Part of a small language model's weights: 15 layers, 16.9M parameters.
Each number is 128 + 24 x the weight over its row's rms, rounded and kept within 0 to 255. Layers, rows and columns count from 0. Numbers have three digits each. The size before them is the row's rms in percent of the matrix's.

# down: layer 11 MLP down (transposed), 896x224, rms 0.128, rows 636-666, columns 0-223
# up: layer 11 MLP up, 896x224, rms 0.115, rows 637-667, columns 0-223
down636 108:123142129146129126126145114150123092131146099141142113142104150093107117165138175145113161140128157146097148121126094127160132111130159189024148085096129123075142096136098155138124121193111134115157105161117093144143134131138160131107155164124099124126115130135122138118097104148153136117140093133154133124094141147133136139140133133092138127125158135147176087078102131145126125086137137115095135140139102129069132146108150154159134105146123125085104127188090145094127113150111152107123106130131140101117148105139146118143149114107093112144129162164113153143140168123107182134123094105150121116124138149153166122088104171151166132135139103132134121121129116193129120157159
up637 100:139109134134137135150092128145125073094140105137115100167096077144115114127146104141092118134136150137128107141158149169103112114130130152110135135164132079125137154117108120057140115096174170116129111145072126150107102128122129104083143097099137125139150136105102125132158144126112162117115118083119105096106105147163143187125111094121129155136181109117088130117140128134103101143144151105167157118122148161141145158141136143121134132125079097171127148121101081165130135126115112106113110154131139092098094120162135098133120157125103116164082157071139166190098143125124141159085111164098110129122107140156146148103123097160142105112158160119122135131111130113103130112141
down637 096:088144140142105145131154133155157109141108125131137161094115142108136126147130123154125107102129106129107074165136147112118133090125113113139098168156130159113104148111156156138091121105138154129124152145130132144136141170112139178108117094097115120151132091169133146124113164125174089106167107120173182145140141146124108090130152135143124160153122138158119114162117143099095110132157154146131101096127175108099108127109142096156118115102103139153133140149116124145118131158134137101138122166116140104101095149146159106121149099089109072145123107092071118128125165136116142091120136102082120122174183146103137110152115104105138142142131228124097150118130119092126126082131
up638 097:127175086149142128153114173133130163112098108084121104153133130127168096118126156122079106134127128084170105106090109105131150114105107095139146096107097127116154107136092134087116120103115124120117097128157133096138099168120132080124095153107137119134146180146131110129194097116096152133128168103165159126124162126169130120123170127097136123149168138105119156132126146148109176114107167116090143134096134133115142137079159110116152140151158109111124144127122066133153125116112080148147097083100141111134169114096144128097116170118129126145080138107106124135142145095175186102149115128143150128118143159138118153159123135126156131145117144116127101124116155164091143125126
down638 107:150178166134136123137155122150173089131119109118090086172137126096081107171134130128102144120119117106113103115139126101109102110085104150128146144154144121086140101154110123130135079101108147110111131099143134125125169104148108149103180132133144117091105116155094103095134118122102150142123134164097135180118161137125154124087139089134106148118087128136176141091123143141142167097130080138138135117097129155147136141127093099099129095147134161082178157102174082086097112110152156111105109128162140106116166109143145150111119104137128176157126109127107112131110143157125148148150154135169138085118132111131139164128159117135145135115157086124116105141124103124114104168091
up639 098:105149179112082100117108129119060086143076112110132165129125098147149172134136171131174151138132167091097146152120120148068126112135117166158107157120096131116134111104175148110153109162106121145143113140192107133141101134147136112101121132088122121151090120150142126118123125143100165106139136151106141159133145136110108152073143121168150155123159139142125158103108172125116098134107104138116107137133092159148095135115136123129076145106180157150166106081101157122116104069124102114122106113201127146128102128122134107114123122139151144113134134130126122154133144117155109076113095112125115126127157131124148144121126105144141140137126100147133106167088163146136152135118
down639 093:101118137109115157116150159116173152136079091142153107096116171132121136123143156122111108167119133110099130123100130130171081168126124148166132130171119121085095153119094134109180124152114155141172148111165130089125170100128103093137154099104148078099091130095120128124137138097131133138132071151116133149149116158130094056161178123135112115161143103113136118093124123143114156122149134107103114126094139120134169084095120109108094102164145131115106136127095152134116141096141124143135138146141130159117169140163104129130133159148081138154082138165133151137104124155089106139173142132174120093129157128101116169098127149125108120119121104168138126113121102115122110125139
up640 098:073115127184126146134126127152149104115089133123093133151146153138144111135147141151088128113107126159153136177092129120149131145101138127094158097119150160152137156124134177102166122105125132118140165156166142125102101076134139113150112073168124107144116089129144093152079140114091135137143105106135146105135121116131150071184153100143124129139132079128138104113103160125137107112140154103134128077108125093113139124143155144136115124162124145165083128156153115151161113166110097132115156097115104100122163115115132155102117143098114119099146146149152090065121106120090119081100123149119130129126168151178116115172147141107132097147142126151156107108120129167136123152154
down640 111:153142085136103099125147137096149108104138168150134145115134103084163134124098139079123154079118144128148139143071144109171106139128144144118130078151151169128111130113068163122173121109132150110100172124158107098101091126142184186099176127145117065167140104100146138174087117144118122113145112101138130136142130158105111127137132119114120128113109108162134104105122139117141139101158166133122148084110110123141118143128149140167113096123138148131145136103159125134125113104108103127099138114152112170146111171117150132102119133115150148114142143118120133153173108110100176128121114063099150166160142151067158134123135116096106124109118137135157097121127119125143151121161
up641 109:137081121119153136176137096114160116117129114139171159134093126092113107150127141138121130145136080122097110095130183123159130134159123122113114081109108191113131165132159117130161105163129142137109121148132143115136127106131118122147136147137119092135118152147101129129175078131127107107166136120148081123150103129151137125106142117131122136132112132110133142149125146103108153114071119150115129094157112121095072174140116133111106138116144114140128143160119094128137144146113089113143094118083141145161128115125176169113089138120141113140183102127159149102099157125152144130103106156100110099168164107142062150126081130126155126173187166137146142131192115134115117155100
down641 097:114150156155119130091136139123160158124164160149139120117162125150119150146136123119114119151104100137163131167098088109119113124086130139132136161083155077114119126197102100102060136087115121135144148141129113126098153128126144068127131092092132113109145103077112128143138147089109139143104138159097158085156099106126100134181122170109145148115130109173118095168147115164134108143167143135128147120120130128119146143130108135139141136096148147135105082143141143153133142100085154153125153108104149109112165110120093123116147092155164176139113138145140162130147089153107131144117135104099116144154126148133133129135143120146115130119123114149088071133059155123088123108092
up642 101:145106101103162122133106138106097175130135169089185121125112098130146158139153104146132087131114115080107137129159100149133094125140140098098150133146153106132079151110161142103127133149142132113145112128122152110128150135132151145145125113110120123131166084151120133164133151130139104145162148151146128138108077108116137140107133109132140153135108079124110096116121148156140120083115123123093111161157117122134149153086127145173113167103113107162147120172120108133131162136131091154112069110146133109137179165115087101115153158126119144132122095084112173140144090179150163116135095135135150130144128142148104084121068152149091169116122155124122178082117111103172122109117
down642 099:107140131083104131086136107113117112131126164092135201119154175116091137081100147134159134143160114121144125083084122149121150146124130155117110102152164154129114150156152117132120114134120133080141123087104156146148105088129137153117064124109159099103121123123173122132113089139115126129139118087097148118148156171074093117133147155098110119098154112150098119119154155104136174168152114148093097131129145126175163129098132134115151138146127149150126153110125145109155117090140148146128134124147132191111132067170150122129156135126125131110135094110113158148120136127166116114137167126103121130140154127131153147097129175143178149136107143127178115120129131107086104097140
up643 101:166149098127134099154108116113141166121101117102108136135093146112131140142140140141099166115110091105144122114102103157161116155151129088111100102099105095134139168138103117119127136111135184125137199146181122122098117137106111115122127122152110129106111104150152074109174158079138127138126105138117102096137134125148116134134139168125098129137142119139097127181103121133128137111136138157112130155110131153147136170178157134128189117124145160131155137131121133144135117152109147122108094083111068179143121150114087082156148100141142151149129104116082163139134121147135150138166124090163151098169107141142154137112096154139148147106103106181160117078118173130134110115133
down643 097:138132123124108155156121119132136134141152162154142116083120095135096160145143128135109108153138127127087122166109150088119159128116141146112153161119124103175124131122121063152147116114126121103157107113115136120154156168137128134106149154106125131191127157147108134079127080156124155125087165170099087099089123109105124126147126097131106144130114148119141131165168086119113143119134107127110093146107105151114153092060122163115116120129143113145104122108113103142148133113117114147109135143123145137162101120137148108211117129116106171127119169120156091145188124138142143151152153132151101154126094140111118118159119156161125171161121165131096127186112091102115157165142
up644 103:114159168119142142137133150141117134156113143161104157136122132141179079133083136070116143141133113135104150106161145146118134112158085159137092125185136107110120131132123124129121108139166077119105100123125079167135151127118141121129135102112156150128130139152125138101111119135122113152123114168082117101104100142046110133124133143141142116124136099108118157093113148103180145125103162152067148136120169144086167138088129127183118121110138162146103122114085146162112094123103101132148093184149102096124107118118103122112177146153107164116118144130140127168133181156133160157149130086119101135129102129129125152125122167130162102144093102131110139112122131149107137141135
down644 109:131138161145158096159108152119144100164139076140147111114114150153167101163137133116127112121128111082109115142172164141118121177122133117083159148153113163102183122064152115102138120112156117149115137144165161120096126148148110161119114133133116138132141142157089136125101115090155075122109162105132114137102111088134144134118131119096141139096103105112093104150117084101109150099115091144106144096159148092144097114105109153168119122119173137145099092115131177146123140131157168129128136113100150128115137136062110150130128138098114123108128120164137110160140125136123168118097135130147149174144100131149147117167116126152078121136095141172082152133089104124093137140149
up645 108:125088142115111136120111131147090131173140140163135166116112148140082155139159101114095129167143045141137123129119108134138120087139148116148146112122144118138085160150151124105059109126117098138129045130147162135138119106135143165174126136114121109098149131090118155112140115169094098109152101163092124127114088102138119131202124141136142134120147123148139124173119100119130147177121101122130119095129113123105130123108076146156130135117138133139116125137104118111105169104106123111157118134122135108160146108153196110164136128155077076133113161132105103169130143135143127139149103148133121130150135132132112126120122163107154159123145155088109112128139109150137078103156
down645 107:142076151139148132132134127127089111113161117127127179115074147127131143135163101136128133157140136149152144169135111109118135144108143103122085141102184119144114169137170138151150081135174110117181091120143164083134107147103140145175156150141110103100097138112151156085143123116108104097124118176134112123116108142133137101145143112127132165132149132120130146158141121153138093139155113125132131091135095178120083125103079156123140126183072143140149154157140141147114152130144121131118131156136145145175123158153130120073090114114102094100106129119154090142131137092069126082138109123103105099150133147147142121138134136084130124093117126109111149103138118181097121133102
up646 102:086154115090099108145151154137099155090133161151131134130154133142134173111091118148136146141138148139097100092122123120130165132146104142074162167136129126178145126121123112102135099125133161140131113106145104106127128128134139135099086121113109129130135139131143103129156169189128123147156143140154133137156168049110152122122121103088163122138136139171144102097135139091128156110131112127155138140111117101102115154126150149113157122096138136149120148121163143143156167163125135121125122139139144179176132088128126151147124174136083095093168127126115152138142129160113118116120116065109087102107151096125099083152095183153108090111124117118195154139127137136098107111105
down646 105:091099094162166141122137147110170134113105141077129123094142102108151127117108092152144116144128129097150147134116102146117160129131101106146123103135115157147135119145138128134183126115147144073133108077123143159152126123083092143127145108096086059101132147132148120093121171146125127145141164110129122106121115108124152167105125134121140117090124110154123144097115145152141118145150094161128139117119193105176133191135150126116112144134160176145075144064140113111177160105120128095107120094133125110136114142130101101135103114154117147086135144109129119144134116091158157119136157098175166127104145125144152095105083169124104112177110146108140131139106132113124114142132
up647 094:111147131130093102121115188204153118114148171120155153125099145129144145162104169150135166082130143107063107128095131156114139086127126113161144089145119088134122185117144116139124161156130132130158114124134171106107131128117072129104119113121163115133117137136122140147153168109123130128124160124152099163119132168151147134132154132121118142091100118117110169150098105120145173147141131096085133085152135117137155115140121119119151158149148123138148140125078144134088126134085168141130127132140106146107138127129118108103108143080138141115110189148112134128137111113143131206152152114144133115142113122161145116149120161115142131158108080136105117080095164117118173157133
down647 095:095156152151173110145119143084108143139118155153119115140135108123120118102148095106167138169129108123152132131163132125142096145126146039136140162152130123115102145117136154117132118143128129128147152141181121140109149129142139125156140175154084105134132106145099139134117169142138114146123093157130165135141090079109143090114104164090124097164169158147155130081145110187137108120121166146138108156083166123090117123109154102121092107090165119113122130135151111107116106123148100100163130120111104137156118152167125149140082113128150121098157112108174095116098161124118128123105129123139167130140134139108074159099147122126117112139161151140109133146127082129116148061108
up648 101:157161110131054137185102133120156105099098133123147127125131111191157145110106108148115129149124152122114090118104112130152103118135121148114173113108170104119116106140119091103144134100151105110111143112136143140082144137112116127131127137127138149100099141095158121133126155126116142140135126159150090123115148122133126087133153098142083165151189127118116130118151134114092154138177133140126142101148145141143144146139151118141137131122106149131119164144132147141098112107152142111131087100086112170115127150098091117080132136087072120139109179159124071150123131111160195120116125139168069145156131095124117117165138144124110107161153085143123066153125145117121101123096
down648 094:143153160153143159094119105151106120129160121125156155110134123108140115158139143103102117122100121112123132149139154112082167113119132133158084114129114164096153086094158190139111112128132109138154136153154114143123136108134139124156147125119165115147161154142129170109169115100114141108161113107150166144089126126172125136115155140182130103113141139133102122130077116131141126135121112083126103084143122100123152141133107157145100164133165166094151138186087156098092114192126098161129115114180130109134130090109136178169141139112122093118143120126162189132105107116090129123106085147149153133091169146135119131149134103133130126081122143137104132096119133091088141129144
up649 097:120131123079134121126133141142104154155099095149151129091080071140146122145109116092160114138083114128161151086107097129092107135119136116139097154101106148127103116134140137128184111177136131115094145120098060134152129124133141127100108140136131118211118124131154091171064141124150134108084111102159108166115121147157161112129116119080144150118132116127108117096139078156122143091138160134165098150113113089141146115187136167103108138124151117095133122163114130110143099121136153111102130163116102143106138126131119117132166119130120155105146121163132111113110130142069144147142155135126133164104104088144149109138145110146122101138091116121132135110098138104127181099122
down649 099:125112159144154102137138136117100094178135132067093181164058138141173119086145079106127137106174128119141142126166149141186139107161134136128133110089152121134136103136158151142158112133126114098096083091081133115114079110127153151139154132129129117101120130149097135120131155156134087145139141170151139144118116104127125146140112149145139109113142129152146134143165122145136113122146144168100151104144141174119102103153108163197148187138118168125134137146133100141103136186128080116114093133142103094164121124138126128112138081143129148142118143156128137108118089118141128092130103163128127136157116098109119130131145134087168116089112128150115108120149116158145110105149
up650 095:124126115139143118129145103137123096123117120126107117139108116132121076122157149103114135156123162170103123126111142124109142119114084101158127161128152154163153108130114142123116147152165129097115160103158121158100106088110155105114142164137088139151125128091130083108101079152111163112127184170110126146134084133126128140059125121107129086121144060168100148108113102152135146125123159114156092141088113130158136098078180156136154147134146157119157112149154120092120195117112085129135096132148132137124152089123114142139133119130082112134121151137159156124159130104135129111155152137140180130150108133178106117127140136177083098145087110104106128092136133143111112130123
down650 088:151153144114149153103137156102094138108140135135128107157104170136133145141140087106149132139127088157107148085166120120144156163135177121096100114092114113133159122125111130104161142154096096149076119103099152134176116173133103165164090088158098180115130154143099145135129168155193128119104086148113145126103159103138111147156142121126159156122163145118144098146113160112124142127086135160148142149172139172158170190123124127139110149105118086155154117154109145111130138156122120091176158124132132102126143105140153133102125113138134156103137153093135121146073146151132108121118123111173116140130124160088113120126134153123156131127132152172161104120144126137120124109097
up651 095:124126111132126116104148140118113091128094132143137140163127097175172139133124133145132167132152136130172152108124147119130113095114088128149123122085109149144142138089099128149146109111204106115154125124103162131123078112096147146107103119091102152121167126101100154108154149110155117137150102089160127132157141169094146107120083157090165116120097123140128170145146108127068138144127161126112107139150112103138152127097108180122123079158154115103108151126067107121143188165138179155107135125157106140168153170097140132151117112119120107113126093117102126123114115111127152085130120099160146149147112138130113149114125153142089123137152100161125101144160142126083104103120
down651 093:087159119141173162069163155139141116114153123142135124165122138127127149124094117196142102146101087102103129118134121109135127086090138117150157122108129156115104137152106109104144144139132118110176132152136138138142082091137159154090065115117105158112156097137116145115132141148138160099164156118103132125116141142121074114141162130141133134113112126161097122147134132111125177138116124178113131154110138119152165110119126104100115142122135136108117100144093104160096140098159144113189160110077135134105148105153117119149170101136187114122136148149117107128146143138159227138141113146126077128133143156095117145120125126151113111122098108128163099127098141150122107131135
up652 102:119157174121108097103166141129108171123128147123159116150097121144108147156158103119151156165112108103168170123116181148081124107137141125127121151169146128114106123126144141136184167122154133108160177130109132120169140125080118173097140157151115108132111133160141127165143163123097162105121129103087124164153139133108093119092126112111149143108143108110105111135153127088165154123093078090114132143061120118097138127138162140127114081117141163148126138153110133134106140146149087132136134097127115090101091140149134115120157090154117094089168107165143122119157090161116107146098144128139104086180133127118144110091116154109152166142144129119129140146122118120124092117125
down652 108:150144153147140140112135113148203161117134164115152127097120122079086139130121117128152113122104093133114131093122141146156136121085096147136103098161120096157044160087106099148110168082145125154092175101118136129128144123131142106069135120145136139134104123124120130131128130105097160146130126144116125139141132129120130136079085121121088148107098127116123168095123153129114105136115106116128142143123104126107167108145133118105141138180159117123122122132124086138113134089158099128150120095148189077158108118119132118103104102125144120117141132135159135143137132092078072134114108131077132155152142082151160153137117197129149145108143144111155148100134092113119143154135
up653 111:070115143149167119123167087144093097133158116135138151082108085107116141170162109092141161094102124113159096106140137124097127129127136138106156104141184085108119074142115116127158122108150105128116129152132123124146126125112094126113096160124139137123114128147119141122180110135112138170171108144118113119133132133134139149122124142091140113135105088185126124114137162157146147177129131130138132113120126108140103145125137143083157110130169164142073149122183150106147132148069159081141131163128087158114102129111147166105165128160143095132168126132138152174107144093135103159106107116135143081124111163169137115162124170107157139148140151132107134118081123137135114132130
down653 115:097117109113156134112124116095137115163120134101147147124086133118098106187097128159110084140126096151133105110104082160111124169090108151161138108164182124146161126150120131088102091138094077151112129137142123134139139103114129132108116134145126155132129096162167173113119126069119140176163092142141146118081147141136138121114114124091154108121140130144136131109145142118152143176102107129155116107132130148101132134097117140129132069130088134100097131152152101166127111128093113102168155145167128134101105109163119148151155119107164131166131131169121159134154132093138104184128135168155164116128104158127132118194125102140142106095142154153121161110113112136101096142131
up654 093:110085108141084104129128130146117162103102096090107154127139081127148128105118106067072123154160139111108080152111134170163109130154115158127137096114173143121152177113123127091103118107108146110097159131126121128098146137112150177126121129149123102137167136114122122109153128090131113152184178094162097159127161147126119120163091155145140120108105136117075114132125116147109165108126119110108130156109129126072138099095102147122109141104117141186148132120155122129124168137121148164123121138144131094142171126124132148156142132159039082135149146111148149116137114153113130130124147120105103132134159164132147124184136127137130142107121091123130156121159157127144124102149
down654 087:140096070145161133148121194117114120134129095148168119102129138086130148151171118160085127214118125109120117137099102166108112142112081127106146099164170139123118077120156128152111127088115093119113080119159165142159116142109126129125135135136124145104132112132100118121131136144126121136112111137141163133150117141116145105125156087133151109150112103127139081123149138154128170129123106145138122123127131114148098143110131157168119123090122123158118108117103084170099142178126168121158147101124120123122100121107100135140118124133129142144069097121136094126113151146178128056126138123164134179106125137191158149124133160145119146083145130141121174142129093132105123141121
up655 095:118126143159124155110123158151166096148114149140134145090107118114080133167108114102146127139154118137132113092104155115103159164139168154141115149112153136101101120152156147129142146119079140138145103097108114131137122141166154081136097148091077150124144131144161164166115127149127129115134109163118172118131078130151133167132124092122122109125127179204139120124132116106126158130147158132093132122132130143129079154110175168118152136115109104142173123102145133070140139143111147087144141125167134102090138138085167100164120095159125141119138096088120119173114117143115097107148149164132103131125135142117116153151142109103166115098124171106094168145106113097117142085125
down655 098:132098120135089149150122160124132114130129182127127147110086076115156125122121142083192134139101141084142156118121121106100148121142145197121130129132116169121099131165141159139175157145104106088147164149118078161179133073150119163114146105111152138127122126096078129132134092127097118107117129098119116156102126128129109138086122136125128159119133160094115107126145121147132148130100132123140114094089107115121108105167136112140152117144141159100112145141128145103165106154147124141128139101178128116083151140167118130154160145152134108106165163093141112144140113109111151155129142127101131097098076107111116142146165155156084146130173154132127086144099118107154129170158
up656 095:138101130169073129119148099155079133088122119113163132155112145118114097120105112126127188150101174145162107112126122119134155146131096148119128076141112085133084093100146112141121118113132111147165149128136178119113114107141138129143122132115078122123141132128159141175116117167129155116108135117106118136176123113141170116076088107127146112096120161148162141116144096124157127169161107149161136122109107116157140138130127108116129171101088116129130136119120131155122138125130168170115070103147143134087116136098106171102109099105119112088141163171151149134134150109088139160117120123151168131160152110134077125114151087131081138133123098127107117160169145168124123136094
down656 091:124164142101129180087169154169160099160153114136142102127128090106112099159119132123156117142117101143135134157122134127099123163097156129122097167151116116135125118144082164145130125113139143135061111121133155114126141156102158143169127112132171118110148101177141120151120104127122143123160187112055097117117143123110107150147113094129127151123139140123132099107150154145153123098162126124114137134130141145131109125145120144094127145093090118113125087116135155138118162162186141087106145144087123124137126135147127172103123096127148111111106085072057126130161124137148135118160120094107128175130154133121122146130204119142125139104116104102118157142117125101107110158161
up657 119:093112176097121138141122082115077152125156115152134130162156134106169129145160142100101141118115147157083155131089133128125122162100081159139123158085084164134104123132130071161144141150126110110088167158123114121117111110136112108137149121167161108118168137139123136136173073137133139118115124101120145108153145149084104166148141135065116099144145149126101119141174114116099096108101137081099165098111140152118147164121141109127135101088162128109144145109102123119149187147155169141097138122101136166156155118119163117112157099116116125128089118129110102128155155138096114122131147102102112085172146150149152137128125122114107147136075127125131139102108133133129165126132
down657 115:106109151153087096120128114101142087095148127150157153122140141125129092085101144170151129108150138115115095084124117145111123099133122143120141120115077151125075134116138117166168141071133110115091122153157130079118137104161138130120087121141151117104122209123116124162131118157122136156161111137144116126159132109121106156128152113138156123137112141117130158152127119133127080125173179097122143093139118154097128064098099144173141158154117160175104122126131137133147078148141140145126144097138087137114171137132151121119157130125139089076131119133125145118135119152102147106186163119072148094150159156112122115156158138124121127107093167150106140141133113140120112126103
up658 109:138119072124151155136115091107099141105111149150132093147090083133133152136146134126121125134123114159134127148161106161105137139106158144099112146175124096108112100122130178146182119101139130142148109152118086104113147122140148165141116139113152094137135096099139128138133142070163114094149152141082151159133162145138133139094138150141131121095161143136125107141149139118102114092147117169112104133135124140102116182118153139131169139122145123076100112116093124158135144146112108106118107189136123116131130133082140149125124115120125155140187133124131115104152114071122143090119110105104158132145128151090137109142091116180102100095123165134102100113112082109187138081175
down658 116:091143128106133144132123101094096127154119115102105137135138112139137124134171127133168117140117131154138126178091116119096082114110165111139116078151147149130061081142134131166195147102173097147100133077126105114124157111163122147168121155142163163184108119145105181127134150096134089133133121142132109139129120118148120090125161128136122136113137119159075123103104136139154120087146164147125164106101111182117128179095104140142141152127183130119109169093142131132155134135138148134169145090118129166103147152135130112141132117118119107095124092134149080081135124117100122124132099126096154098135150096106158106103111125149107127105096114124101121144161110152132136124126
up659 092:140123110119171140141130123163121142095116102120176113140132125129114193164147180141146099130122120124141140139138113151129130135130115087136141170124067074133118132053147134092107122136142132145130109104111109110120144116179136098084139145112130122143130116109159134154163107135119066137108105152168134152146129115114155094145087085114114112132162125122098141119153143151141120128156148096131121106169170180156128101128106155129100147122108134117122135138139124134096101121177133156109121137193151140127144158136174103074137121150132112117125140156151101101142148128121118115137105195125126118141118173108111111148166127165117148136166132136122141151117139179161070142113
down659 103:121136116173115108137131090106148120138119139091121122128136133151121140151116133105142114144127114100149122116108120159139122108201117155117138093164152161152155144127078103171136115164136129132120105117127096106154126144163150127122135143139153128158157100136104130106079129124127160113081146113110121176092100126133116147143143140176110099117062105089152107118107167111162070177130127171119110079125097124122130104113128072143109140109102145109146072083118138171146108146145147121156102104111124128172133126085151108120135103116128171108040140113128107116164111138111141148135151110081134143153128118127131136147115133129137179112113121114136092132147083128133123125120
up660 102:101106098122132113092099171110128124141143165145112120168114137114111170136146135098136126128149104154123125133108171165124099094143111174154127099147161135132104153207127150104148118133141114136086150107128115069138120116105139147090162121120102156173154150125160098108124154123090114131165127134139099102143114135116126124123083140103153173158158126116125100169182089146097080168143143116129145131139106141139050092127121143117119112126144155097111142083135140122132171090128130125134130126096085157136096093158118108139111141108104113098145144122162122110115111171155127109135142105132120096122129105109130114107130136154116142133116134101086137177107125150175168129159
down660 102:157132078154108149094151142125158074163104132073127159118146144182124092154139116153103156101114116112163122175142154086121125155141162124109114119154140119098117110083086149091157062112155114112117151103164109066138183174097136088163130137091106159142136120100170116112130120112133117145114126142122128121153139113118134078107147115125163133137072152137147145146111126127126135094153122164114111137141119144161131123101101152118092102092070143119115142110106082176120099125128134153106120106132085134133127110111134102114121111138158134154078154142131149110123126092160110135130154138089113159134111133168116137111122117140151103122125152112147155132117111132114120146149
up661 096:103169149142117119089131137154148160119140152125105121112133094144137150128080115091171158154148147125139143116136171129116123134078090146138162160142115102104133148152118172097106146151134117102121130183131123149112157084135081088145188127143125118144157144104126131090119133158114139141126127124085132124140129122148128183130119111118122107135145135161108108153170112144088152166092113148146133152157172147112156106109114117091131076145156138122092151122131141123123126082116168138149145131082093148137154137141127106117125157127096076116174146123136146097076119172141122094132167117128106097142116153151155135110163145171111119110191160149143093143122095107120131138139
down661 100:128152126128141116158152124111142114134118105114131155104144156144110166117146137124096142101130137107085126108125092113106100065125130125126080113148128178118167096136110132118137165120142092140115148125164133119163122154133144170171090153125128128105098112131145129136149157144106124123134153126121135155123150151105098141117201155138172119123146135143128094122132153156139107138161142122093167118112073125168121133114139139139117185134115122166096094139066083144119121147143135131119114195097080134112143093121144169147141160131143184155097126092096137106117133122100184164132139107114148133145102092137124114144099138145184098139089155099130114129124156137111104090148
up662 106:121119151137142134164090091142135134151128135112123128133101146155155139131123086145150181173135133127148120120129094135156135120162115163155142076139115129117162136132134134128149152149116168121098141169153087131117141108154100108146146088111120104119162124129155131133136106175101151102064096117102186130109147092151166155160152151144132068151147121115096124183144117106127159119100117148108152145100142114093128138157126094136122157150145091160127137120115122145144114143165117129138145133149101122109134140105113125169153144149170096119094111103126148119127110124128141144125137128100146131096164126124129156142117063110137102114040090179085100147097127127112163164124
down662 110:158154151148100082193078120103120132149097103105132134111124107136090093127094134112105160111118106155105110154099137180114137086138106146124128138176148124076124134109169115129165127118105125126171142090064112136133090121150116147149118115126125159157114153134130135173163118137133115131158131085116094129124118122134093175086154137152133110135064125122152126168157124124108133174093099095159123112131111134135144142106167115113103126115125132148143127172082089141121136149133131155135116119169097153146129059107140148137124090116150156116133118122113134111106147127159204168112109101127129125138145098126133139114146179097132154113141142133140121137121127119099134121160
up663 102:148134120156108124134155119155088148160126152155141135114135125083150137113098124145171118158129109112136148102101104116147142110115131133107127091056093124134093154132132109136091129135119172092097113161148093106146159105116093135103155103135110125129097068181100132109101082124081151102127162136123146142165162099115127159153132166183138141151119120150145106133118109098143143117119111129116188120121144133125097110150097111152114129121114160161089127108131125118124163142111108113092118121121130117133136128164112157119123134145149128150173145116115120118157141134127139158172174097127135146096149140149075107151159134111134137125099094152098176092193075117153152152128
down663 094:105103141146134130157106133123126065094139133143117146137144108158144138127123123132085112108119119120162148158116117145125115196115116089172156154165198101146158117115140187118174127161107094153141126085128132117125133126110151152131110147131098127144139159081148118149154164119172088129145100118138108098101110147135129135118156127073135128140139143100153129171130094145104116181154128150130058137145123124142149156117142139116146126096119116129170125165115145124110093105147093126174133131082128131084107119076123119118137115142136113148121114147132141149133118132140104091094120133123142076178097118090120166113110115118111101151128145117172104143078165122147123139141
up664 101:102118106124146143112139166184134147103138060168144125117125144139131119133166137118150154138141157124170103126112113141134125096119157148162107104138102137152137114138142147152120122161118128138119137142126135127091102075166148072106137154080108122111118159112125155128098160137132130133133128162096130137135153102103103113126125131083136156101157090125125102117083118127157077145141106187092128110129093152122109185133113172151144143111117145135115169154160130119130140122112132116129168143094080147144109123088127139142095209108162140116091101119111146154108137131125124136120117106117150150120169122110158129108065150164098152124141180137144110168121122106153108140161
down664 095:101143122121153158131170120129132144110153144145130110111131128106123122124126067111147117099137138143153177138135118117124171120111137094139124122130116123152131103141117127121109103106137127074171145116112126129120087101094095153100130175122134111085154099138138071141126134124097064154102123094090167112134108154141120134178169128162136147137124155053135113131121160072151150109132163116111115158164173146184099152146130129178095125112126143122103112158101096104138180148141144162125121116129156150152150137174142128140111150146123116143146165079126127092081148103142089149144099124129147078161121168150131124131142108135120127140141152083116118120104124138117130121154
up665 092:105116096134095132159115127142149125155124147122180124117148117150143126112118155196158137159115139078129143151091137105171126169100124146149096104111083100105100111089138108096132096125126135167091113111155128162130096110128108123166142104126096146159138156142179157114142138171140127130136139151147123114170159143139148163117143104111134142131126140113058144127145097114132142134123156084131097160073136114093175149130122161151116125117167126114119143151147129166103123123148124175104153146127113135144100117073145119153089136084128149097158149133136127120135088122116147103101133115131080106100150131164122097168091118162110131112130171156130118122137116125125175143171
down665 098:103146150132141092123120133098158146094094142123175087163126099101127122155115114124154122126108149097100114075141122116109121130146115140139149116109106115158093108128147131150092128112100045143074156117128149115129167132139129149100161101170123100108111117104112124176159128137095115121118149123121116122135120097159148113138149109096119100144069117129126119160090137077131117120122138158117120129131149124113087168108118119153132124100120084151100152109129156120116164132105116121133085137131110099141131135123110115138090151130136121150131106109140153127111160148074128107126170104174140121146149127160147125045141138123186123160109088067124157126135139162153089092122
up666 096:112120160110144129120130168113112125105138141107126162132116146166131154136066135168115119085143121126124176106123087120146105110149117116150160131094136118065101104139172131142118144138135171156117129115107161203116148103178126152075123140146137142146146107162148134121133124141144105139122098107120131152155104107046158153163126135123125129184103168145146127128110108139152150177155119123145110140106154152106118143150167134112146149179121139136133083148141087140123147128132119132149125112138141126107102109138152138115121125095107098095087123153122130160125170134118141149158110114140085112115126080160135129081139124178161123127133129122157106148166163085103106106147
down666 090:149143100120114131169149118127172129098167165128111089114176156136144170138108132149144135122147158074122140136134134120147121082124158153117127128127116153081162152151129104144091111131134141170142150120107138157124144143132109154143132122152103132142149093127111115132145127118169096104134133079131135194088089138126155118140113179129090114211121101138164108161109097132127125094133089139151124139112128146150148154104152105168133130151127104120125115148127109116134122129110161108128064131161089142105123151139117125161119121080108114129156183113158128134096165178139114172103102134128142093123163139144137138114146118108061143100171124093139130137138094119128118122136
up667 099:107158116123164142078080151134129117102129147105142092141103123148133136151107155129121119099139122118067154117101124110117164099158117140105129112115127148137085131138111136137142145164147176125110098125158124089149080126106159105124146117128141127119110126132169184121121090134120147123147102115161156134126157111126113103103149142118096157127132113107091091092127199159126131155117110137145109153122171141099138126131122129106116155068120178144137135139128110126133119173146124097152167120153141105103104116104158133142137115088104132139109113199175095125103147119145165152113112143173133060115123117125110115160115110091129140148086147122104082144117138136078155098142